{
  "d_model": 192,
  "n_kv_head": 6,
  "head_dim": 32,
  "activation": "swiglu",
  "norm": "rmsnorm",
  "norm_place": "out",
  "norm_eps": 1e-06,
  "positions": "rope",
  "qk_norm": true,
  "init_std_qkv": 0.0361,
  "init_std_down": 0.00736,
  "lr_mult_up": 1.35,
  "beta2": 0.98,
  "final_lr_fraction": 0.05,
  "train_tokens": 168600000
}
Each number is 50 + 15 x the weight over the matrix's rms, rounded and kept within 0 to 99. Layers, rows and columns count from 0.

# layer 7 MLP up, 384x192, rms 0.118, rows 314-383, columns 64-127
85 44 38 73 53 65 45 61 39 21 42 54 87 46 35 36 70 49 54 32 59 59 44 64 56 47 84 76 47 51 61 18 43 44 55 61 45 40 44 57 38 59 46 59 59 41 38 60 59 50 29 62 23 56 41 43 66 45 38 62 64 44 31 27
70 48 58 59 35 45 37 40 25 59 56 14 76 54 49 48 29 70 35 51 69 31 54 30 52 32 49 49 59 56 62 51 28 55 48 34 53 78 17 57 66 25 53 56 26 92 13 66 30 52 46 49 69 48 54 45 54 56 33 39 46 13 43 33
56 51 50 23 36 60 37 38 58 30 76 41 74 54 60 37 57 43 48 52 50 32 32 33 44 58 41 48 54 66 46 63 41 68 54 76 45 34 29 73 40 29 31 40 47 71 41 30 57 61 24 71 40 28 68 70 53 23 63 38 50 35 41 53
66 36 36 35 63 65 72 51 32 57 54 63 53 29 64 51 56 54 48 49 53 52 55 45 53 52 58 38 45 50 62 41 40 61 31 28 59 22 66 49 50 45 73 40 75 75 52 42 58 48 66 35 50 30 42 66 31 39 75 52 65 60 62 39
21 53 40 53 35 58 48 53 32 69 52 47 86 68 96 58 64 29 09 23 55 56 25 67 62 53 67 62 51 46 53 51 53 41 44 59 72 40 68 46 66 72 55 75 15 56 47 50 23 61 42 58 32 28 23 40 48 79 76 46 28 52 38 46
69 40 45 38 47 65 31 42 38 64 73 74 42 59 67 46 43 41 66 56 44 53 55 61 23 70 46 54 60 29 41 23 57 58 33 33 39 37 48 58 47 73 60 40 39 58 38 58 06 50 87 44 32 29 59 54 49 00 59 65 43 55 42 47
40 66 58 37 57 48 65 46 51 60 62 36 51 41 63 48 48 26 46 71 46 38 43 42 33 64 54 65 66 49 78 37 49 62 39 59 46 57 45 02 46 25 17 64 61 60 52 34 54 69 53 62 70 45 71 31 67 48 43 44 41 44 52 64
43 38 42 31 46 62 43 39 56 67 64 71 53 44 47 07 51 25 57 59 32 23 64 36 51 70 34 61 36 47 35 60 51 41 51 59 61 50 20 49 44 86 82 34 16 11 26 31 32 38 55 49 69 41 94 05 45 85 75 17 68 39 85 27
56 58 60 65 70 29 60 44 52 33 18 66 52 68 76 51 65 38 54 47 39 51 32 47 44 54 80 37 52 44 40 52 58 34 27 56 57 73 60 55 62 60 36 54 48 45 74 48 49 36 46 35 28 33 24 71 59 58 13 26 81 55 55 82
46 59 70 49 54 43 78 77 44 54 42 35 32 50 71 46 65 24 27 54 39 58 53 77 47 72 46 43 54 31 19 53 73 57 43 07 49 37 56 37 46 69 58 42 31 67 57 34 46 25 67 35 39 50 45 56 70 43 44 36 82 59 57 50
69 29 55 32 59 45 29 46 63 50 47 52 41 65 58 56 45 48 55 39 55 56 54 51 47 65 19 64 56 37 56 58 68 29 22 33 62 28 80 63 50 54 69 80 39 62 34 51 33 54 43 79 43 68 64 58 63 51 34 56 40 41 62 40
59 53 54 66 62 43 82 56 43 33 44 29 50 53 56 36 50 45 54 53 55 44 28 28 35 46 99 25 33 46 49 53 30 42 68 22 69 33 67 58 57 65 57 38 47 62 63 44 64 31 45 41 57 58 55 61 63 36 55 32 59 31 68 77
39 74 40 46 34 67 43 61 32 40 47 46 55 30 63 48 50 47 56 46 39 28 49 33 57 45 48 54 41 36 46 57 53 62 48 36 38 41 53 31 58 79 43 45 79 45 68 54 59 56 56 51 70 58 34 64 57 24 41 52 72 50 47 40
54 44 62 29 57 87 56 76 40 39 81 55 18 63 43 49 59 68 47 36 48 54 55 43 40 60 71 32 45 66 51 48 66 51 60 47 40 29 41 39 41 64 70 27 48 70 48 64 08 37 15 27 57 79 46 40 66 55 61 48 62 53 33 38
59 65 43 71 59 31 94 39 63 54 31 44 56 55 52 47 45 27 47 23 27 54 42 52 68 41 32 86 52 46 15 27 60 21 59 45 56 57 48 33 45 49 32 33 56 23 48 61 42 47 48 43 67 59 45 52 50 43 33 27 74 51 62 47
45 64 71 60 35 67 44 66 65 20 43 57 33 32 41 59 57 43 65 41 39 41 61 65 14 30 51 23 54 56 54 31 37 43 76 55 51 49 58 57 56 52 37 44 36 59 50 54 49 52 63 49 56 68 44 48 14 54 45 39 58 56 33 71
73 34 40 39 44 40 56 32 43 36 28 51 57 46 21 41 27 70 45 68 61 71 32 33 47 30 70 79 48 46 33 80 29 39 41 81 37 56 65 52 63 42 49 47 83 52 45 44 47 71 42 08 66 61 58 45 32 71 37 84 38 37 84 33
25 61 48 63 63 48 70 57 45 46 65 29 42 35 48 30 52 58 58 60 49 58 53 22 44 53 42 43 42 57 52 58 54 44 43 43 24 47 45 34 43 58 42 36 46 60 70 27 43 38 50 65 58 60 75 59 69 36 32 79 49 40 52 33
51 53 49 58 44 69 14 45 61 31 61 43 53 51 55 63 44 39 29 41 53 47 62 56 43 33 69 41 41 49 52 50 54 42 48 86 65 53 33 50 71 52 32 43 44 60 57 66 63 69 50 64 57 57 56 75 68 33 52 45 62 55 52 59
28 68 22 40 64 38 24 52 21 59 67 24 63 73 52 79 32 37 37 50 30 61 48 26 62 57 56 18 64 24 66 79 49 34 49 39 66 27 81 86 38 66 33 50 48 43 45 64 57 55 37 46 22 41 61 95 43 39 53 58 23 73 44 47
57 46 33 54 24 63 38 65 37 43 51 68 20 28 60 41 53 48 45 44 45 50 53 20 65 96 47 39 60 32 63 52 28 76 47 42 53 36 42 42 67 48 57 46 49 52 53 67 13 47 35 56 31 43 48 76 52 54 66 77 35 56 48 36
25 55 44 30 26 74 40 75 41 49 47 31 29 72 66 62 67 43 37 56 73 51 49 19 65 37 68 50 58 53 54 40 38 57 64 64 33 13 47 39 53 65 52 36 57 76 47 54 48 51 52 81 29 72 37 39 64 47 47 35 65 68 54 58
43 38 27 29 43 52 81 25 63 55 43 20 49 27 40 56 56 66 32 62 51 43 45 59 75 41 40 39 70 66 48 53 53 37 54 08 42 39 50 30 72 68 42 58 37 30 62 63 53 44 68 05 63 42 42 47 53 18 21 43 63 61 46 46
41 61 74 70 36 46 58 43 55 60 29 46 49 43 65 51 41 35 44 19 49 62 29 74 41 41 45 38 45 43 52 59 60 41 37 87 62 67 41 58 52 60 43 38 48 62 58 37 31 54 28 51 53 46 52 47 60 48 60 51 39 59 39 47
28 29 56 49 49 98 19 71 41 18 62 74 72 47 46 27 53 68 35 63 68 54 66 39 82 41 44 50 55 56 56 55 53 49 89 12 37 44 59 57 18 54 40 41 43 64 45 66 35 53 26 39 72 48 53 78 29 39 66 39 54 80 34 41
65 61 28 63 33 85 47 54 47 70 73 48 41 57 70 50 61 56 34 69 61 27 72 55 51 51 38 41 43 92 38 60 40 38 43 64 52 46 46 55 32 45 45 63 58 49 68 39 35 60 17 45 24 31 17 51 51 48 64 38 57 32 58 17
50 78 44 72 40 52 23 57 11 37 40 41 58 60 34 66 54 41 54 58 65 62 72 21 36 62 67 37 64 85 56 32 31 49 69 66 43 43 44 78 78 59 42 46 73 49 59 25 39 44 76 70 70 53 58 45 36 46 07 62 61 34 50 76
54 63 73 64 59 49 57 51 47 45 45 48 47 57 54 56 50 29 64 69 44 56 39 48 56 46 44 78 44 39 43 45 19 25 69 49 67 72 32 64 65 61 69 47 38 52 47 46 21 45 56 53 63 66 53 49 24 56 66 64 28 35 47 35
61 72 44 54 68 64 84 19 87 62 52 45 59 46 54 41 54 45 50 40 67 46 99 50 19 37 61 52 66 50 58 63 49 42 52 44 46 56 46 40 33 27 53 39 37 44 53 62 56 43 60 24 52 37 63 29 45 55 66 18 57 51 43 61
49 49 55 48 40 66 43 67 66 10 55 59 60 30 40 69 30 43 63 53 31 46 32 45 62 62 80 35 60 48 24 38 38 26 59 39 40 31 33 61 42 68 51 37 80 69 48 64 52 42 46 25 36 64 40 26 41 58 69 44 24 77 61 59
40 60 48 50 84 45 14 32 40 37 48 64 45 45 74 50 30 36 53 40 63 40 45 56 75 58 56 62 62 84 26 43 53 47 25 92 48 40 48 69 55 34 80 62 60 63 52 28 45 40 51 48 36 49 69 51 40 57 66 66 60 47 70 85
34 53 39 34 46 34 47 51 56 64 48 70 53 31 68 41 33 29 63 30 34 56 63 55 38 41 19 43 38 38 36 47 55 57 72 31 45 48 70 34 50 40 45 36 33 31 47 64 56 47 72 42 37 42 45 30 43 62 65 51 55 35 43 64
56 46 53 40 70 81 53 41 49 51 69 62 31 42 61 42 34 42 66 34 32 40 42 52 50 59 63 61 73 36 34 36 64 53 48 51 42 53 43 52 60 44 31 56 54 32 11 73 50 26 59 55 58 72 48 43 45 57 54 75 60 42 29 48
37 44 61 35 49 45 62 68 69 52 36 29 49 76 42 42 61 32 61 57 47 74 37 41 38 62 68 63 58 53 72 62 53 53 49 54 49 39 66 44 79 52 46 65 54 23 13 67 44 68 52 42 69 56 33 71 50 41 37 38 25 70 34 62
57 48 57 56 41 41 34 57 40 42 33 53 43 29 66 67 44 36 44 58 54 50 48 27 31 55 39 42 59 58 52 28 65 46 35 71 42 85 48 52 62 52 43 39 55 61 49 69 50 73 50 59 77 33 38 27 32 49 45 80 78 56 73 64
50 23 63 43 52 43 23 49 49 67 45 58 55 39 35 41 22 78 33 28 43 58 26 28 58 35 53 51 82 36 50 91 40 52 64 42 59 61 48 66 44 42 36 72 82 42 55 60 72 35 48 70 33 46 52 64 70 41 56 36 52 36 64 58
46 25 78 13 33 81 42 57 35 64 54 78 41 62 26 62 99 45 26 51 57 63 34 43 50 36 33 40 31 53 51 56 56 48 22 37 70 63 56 70 61 55 60 31 60 74 62 42 55 55 72 60 68 47 56 47 50 79 62 60 61 38 37 45
60 58 65 62 46 53 51 24 55 39 23 54 29 58 54 65 77 28 34 65 40 56 58 46 37 63 46 35 70 39 54 70 82 54 61 70 48 54 34 52 58 71 46 20 72 81 21 63 43 48 72 36 25 28 39 68 42 29 52 47 53 79 42 64
55 53 68 48 28 27 53 63 38 30 56 57 78 77 68 69 54 69 31 48 72 35 28 46 88 47 52 37 66 58 58 64 41 56 27 69 55 46 54 65 58 54 61 40 67 29 43 73 63 60 24 48 38 70 58 55 70 49 53 25 75 62 35 51
62 55 32 54 58 69 46 45 40 20 82 64 51 44 44 75 51 46 22 17 67 54 84 74 31 68 58 47 45 39 66 70 49 44 33 60 76 45 49 55 05 58 62 48 70 41 45 53 32 62 31 40 53 26 17 50 85 30 63 32 39 63 50 68
49 37 56 37 45 19 48 49 50 37 26 36 83 43 64 62 52 19 70 41 57 52 64 35 50 45 65 41 54 13 65 31 41 42 48 42 66 63 63 38 77 41 42 46 36 26 49 72 38 58 52 30 57 58 25 76 42 47 30 57 68 49 55 69
58 50 55 60 44 64 44 24 31 49 31 33 47 46 35 39 55 51 75 49 50 45 43 60 42 42 68 66 48 49 28 31 52 30 33 48 35 82 52 43 28 56 64 37 45 45 34 67 42 53 68 37 74 44 46 52 35 28 48 65 52 85 74 56
12 55 44 55 64 24 16 46 64 25 48 72 49 52 33 70 43 54 45 47 39 75 55 64 44 21 70 65 55 39 51 56 73 46 59 69 59 45 58 22 55 51 44 31 49 21 37 31 47 63 52 60 45 38 35 45 39 52 53 54 33 52 46 79
76 42 46 57 49 64 41 33 22 62 52 42 47 54 50 61 66 57 48 39 60 57 30 61 52 39 40 52 55 39 67 35 53 34 49 48 83 42 50 46 28 29 53 67 68 49 31 57 50 62 47 48 58 11 66 42 34 54 57 69 50 43 47 43
59 60 50 76 35 83 58 53 67 43 61 81 70 48 34 72 32 52 55 54 76 43 42 48 44 65 78 56 64 22 44 61 49 59 49 69 66 29 51 71 19 65 39 56 61 45 53 32 29 51 33 43 46 52 59 52 69 31 76 47 50 51 56 29
41 41 31 35 58 55 47 74 60 43 42 10 92 74 32 34 44 47 38 30 34 60 37 50 55 44 46 58 38 58 61 64 52 48 24 41 45 11 47 88 49 56 58 53 65 41 34 48 53 71 13 39 67 45 46 47 30 48 51 54 50 22 56 28
55 72 70 54 39 68 60 49 83 52 26 38 65 32 25 23 73 44 22 61 66 28 40 29 47 76 61 79 45 42 27 54 71 59 69 57 43 63 66 57 45 42 36 42 66 76 60 66 75 46 58 44 28 68 47 53 23 83 63 52 49 47 04 43
67 52 64 14 30 67 40 45 61 38 48 54 42 00 32 34 69 33 58 38 28 69 50 55 32 60 80 64 49 36 47 62 61 55 70 41 58 31 52 66 27 60 50 34 51 46 50 32 41 68 48 39 63 31 57 34 41 31 82 45 49 64 50 54
45 53 50 52 16 36 59 58 42 84 63 37 42 40 30 54 58 85 51 56 58 58 66 49 44 59 29 40 80 46 32 59 39 49 66 46 39 22 52 36 67 51 34 57 40 63 67 86 56 40 77 58 38 41 25 52 25 50 49 56 52 52 33 42
51 48 29 44 44 53 67 34 03 65 63 44 80 38 34 40 54 39 73 58 54 54 49 47 70 24 34 60 60 21 27 68 55 66 33 41 62 68 73 53 69 52 62 30 61 60 37 76 43 39 61 36 28 64 36 29 44 79 22 49 50 54 39 45
47 67 41 58 28 54 69 62 65 25 54 25 56 43 27 66 36 54 57 31 14 76 38 28 85 33 50 58 00 47 50 27 48 43 41 58 46 50 60 58 45 36 39 73 43 49 52 39 74 49 62 63 49 41 55 85 72 64 65 51 42 70 44 36
57 46 58 27 44 50 52 52 57 66 31 33 34 61 29 36 60 54 59 49 62 73 47 35 57 31 51 34 50 51 46 40 43 61 38 49 50 33 37 46 41 47 36 42 57 44 43 35 47 63 65 48 43 33 51 45 60 64 40 45 64 46 54 49
41 37 48 69 79 45 53 50 45 48 47 41 84 64 40 58 58 68 51 46 70 59 50 36 60 42 29 55 31 55 44 38 72 39 62 27 68 51 43 73 60 70 26 82 74 25 57 66 38 51 31 27 46 43 32 55 34 20 63 87 77 57 41 13
63 56 48 64 68 46 76 41 76 26 62 27 41 45 46 45 46 18 69 69 34 19 75 49 42 76 20 46 15 53 54 58 41 54 42 35 45 48 35 50 52 51 43 25 47 90 37 70 52 73 87 81 60 48 30 44 44 65 53 33 40 77 45 60
48 39 53 57 28 60 56 53 42 35 69 51 58 54 40 44 37 71 59 26 28 53 62 46 55 22 45 47 21 64 53 62 52 30 55 76 37 59 40 50 56 59 34 58 24 62 40 45 50 63 44 56 68 57 43 43 36 48 28 39 44 55 35 72
45 17 46 62 47 38 64 54 45 56 51 40 46 45 49 48 65 26 37 67 57 67 53 46 50 61 51 49 56 07 50 52 75 56 57 65 62 56 58 53 67 35 87 73 38 35 37 68 62 69 32 39 23 69 57 44 56 61 31 41 37 28 57 21
40 55 62 63 55 79 77 57 46 61 64 56 63 47 26 07 50 49 54 38 63 70 53 42 61 45 58 37 44 90 62 34 49 62 52 34 56 33 25 60 54 70 38 20 37 33 56 78 47 46 54 45 72 64 17 46 34 72 54 62 53 39 54 58
51 64 41 37 42 62 50 55 43 43 38 57 24 31 43 41 63 51 57 39 70 60 78 65 51 44 30 53 62 32 80 23 52 58 44 57 32 35 78 53 38 45 60 27 48 59 59 57 50 59 46 60 48 54 21 68 37 56 45 54 67 59 63 34
35 66 59 88 74 25 60 68 40 42 50 55 45 41 54 74 71 37 46 43 57 51 63 35 33 45 71 50 54 53 48 39 32 55 64 33 68 73 20 77 51 43 13 52 68 53 66 40 71 73 40 39 36 59 52 59 76 37 48 54 74 46 23 66
62 54 62 66 52 34 39 54 38 67 66 54 58 29 46 59 48 55 54 53 69 33 57 57 48 87 23 30 62 67 49 37 57 48 70 39 44 74 55 40 59 67 33 46 45 52 56 51 48 52 25 72 54 40 52 56 51 41 66 56 47 57 41 48
47 54 34 71 83 65 32 39 14 51 66 51 58 57 31 61 22 60 44 31 63 54 52 58 44 43 56 44 63 64 62 38 35 41 34 54 34 62 63 56 47 45 70 50 29 35 46 58 54 49 66 52 60 48 36 45 55 90 22 78 55 59 39 57
37 41 30 56 58 15 54 37 38 50 34 36 68 48 68 51 36 65 69 31 55 49 42 43 53 25 38 70 34 49 32 47 53 79 59 43 63 39 34 31 50 47 42 64 30 52 39 44 38 49 21 51 45 33 40 60 37 46 47 56 58 52 66 58
57 52 59 55 83 41 69 38 47 22 70 39 44 68 50 49 55 47 46 52 46 39 38 59 66 44 59 51 41 24 54 36 61 62 23 42 41 82 90 23 67 54 66 45 39 57 59 51 51 38 70 29 59 64 34 59 32 58 46 50 48 42 66 32
57 69 32 23 43 48 42 53 47 52 65 56 38 35 33 62 56 67 41 57 78 41 35 61 31 46 44 54 46 48 48 57 71 67 38 66 36 79 71 59 25 45 54 74 64 57 68 17 55 52 53 31 21 33 68 45 27 33 57 50 53 70 57 67
44 36 65 42 49 42 62 59 21 51 76 59 58 56 41 34 51 34 35 54 58 38 74 41 56 24 65 28 55 41 53 42 54 58 58 59 34 65 49 37 92 31 44 45 62 59 39 62 12 70 58 43 30 56 28 49 59 91 46 62 55 32 41 50
62 63 33 42 57 47 46 56 51 59 36 49 36 62 83 44 54 48 53 48 36 66 50 87 27 57 41 58 65 58 34 41 53 52 42 52 50 61 17 33 27 46 42 50 48 52 38 24 55 50 36 48 31 38 51 51 50 55 40 48 56 33 49 51
57 41 74 70 69 29 56 64 43 90 20 53 68 41 60 57 78 65 85 83 56 27 45 37 58 61 33 40 45 38 59 43 49 66 50 29 79 67 51 58 49 59 43 46 42 68 53 36 47 23 45 69 51 44 52 36 21 30 47 67 39 31 39 62
58 51 69 60 29 45 45 50 42 59 33 34 61 06 34 52 29 48 76 40 24 32 50 64 46 61 43 24 62 17 60 37 57 52 43 75 46 70 45 56 35 49 33 47 54 55 39 76 56 68 53 66 81 50 57 51 63 62 59 52 51 41 31 63
74 45 35 59 62 30 56 41 37 45 39 50 33 26 42 78 60 80 87 52 00 31 70 46 10 59 40 34 36 93 47 33 39 40 52 62 58 30 57 52 50 50 35 39 60 56 65 29 45 32 60 69 63 23 53 64 49 51 35 77 17 28 59 51
48 32 74 52 52 55 37 66 58 41 55 65 39 48 43 58 45 27 67 45 50 44 44 44 57 46 63 59 57 53 24 49 57 46 46 57 64 46 64 56 45 43 67 31 52 46 58 38 24 76 29 45 55 45 23 38 54 74 45 45 70 76 48 84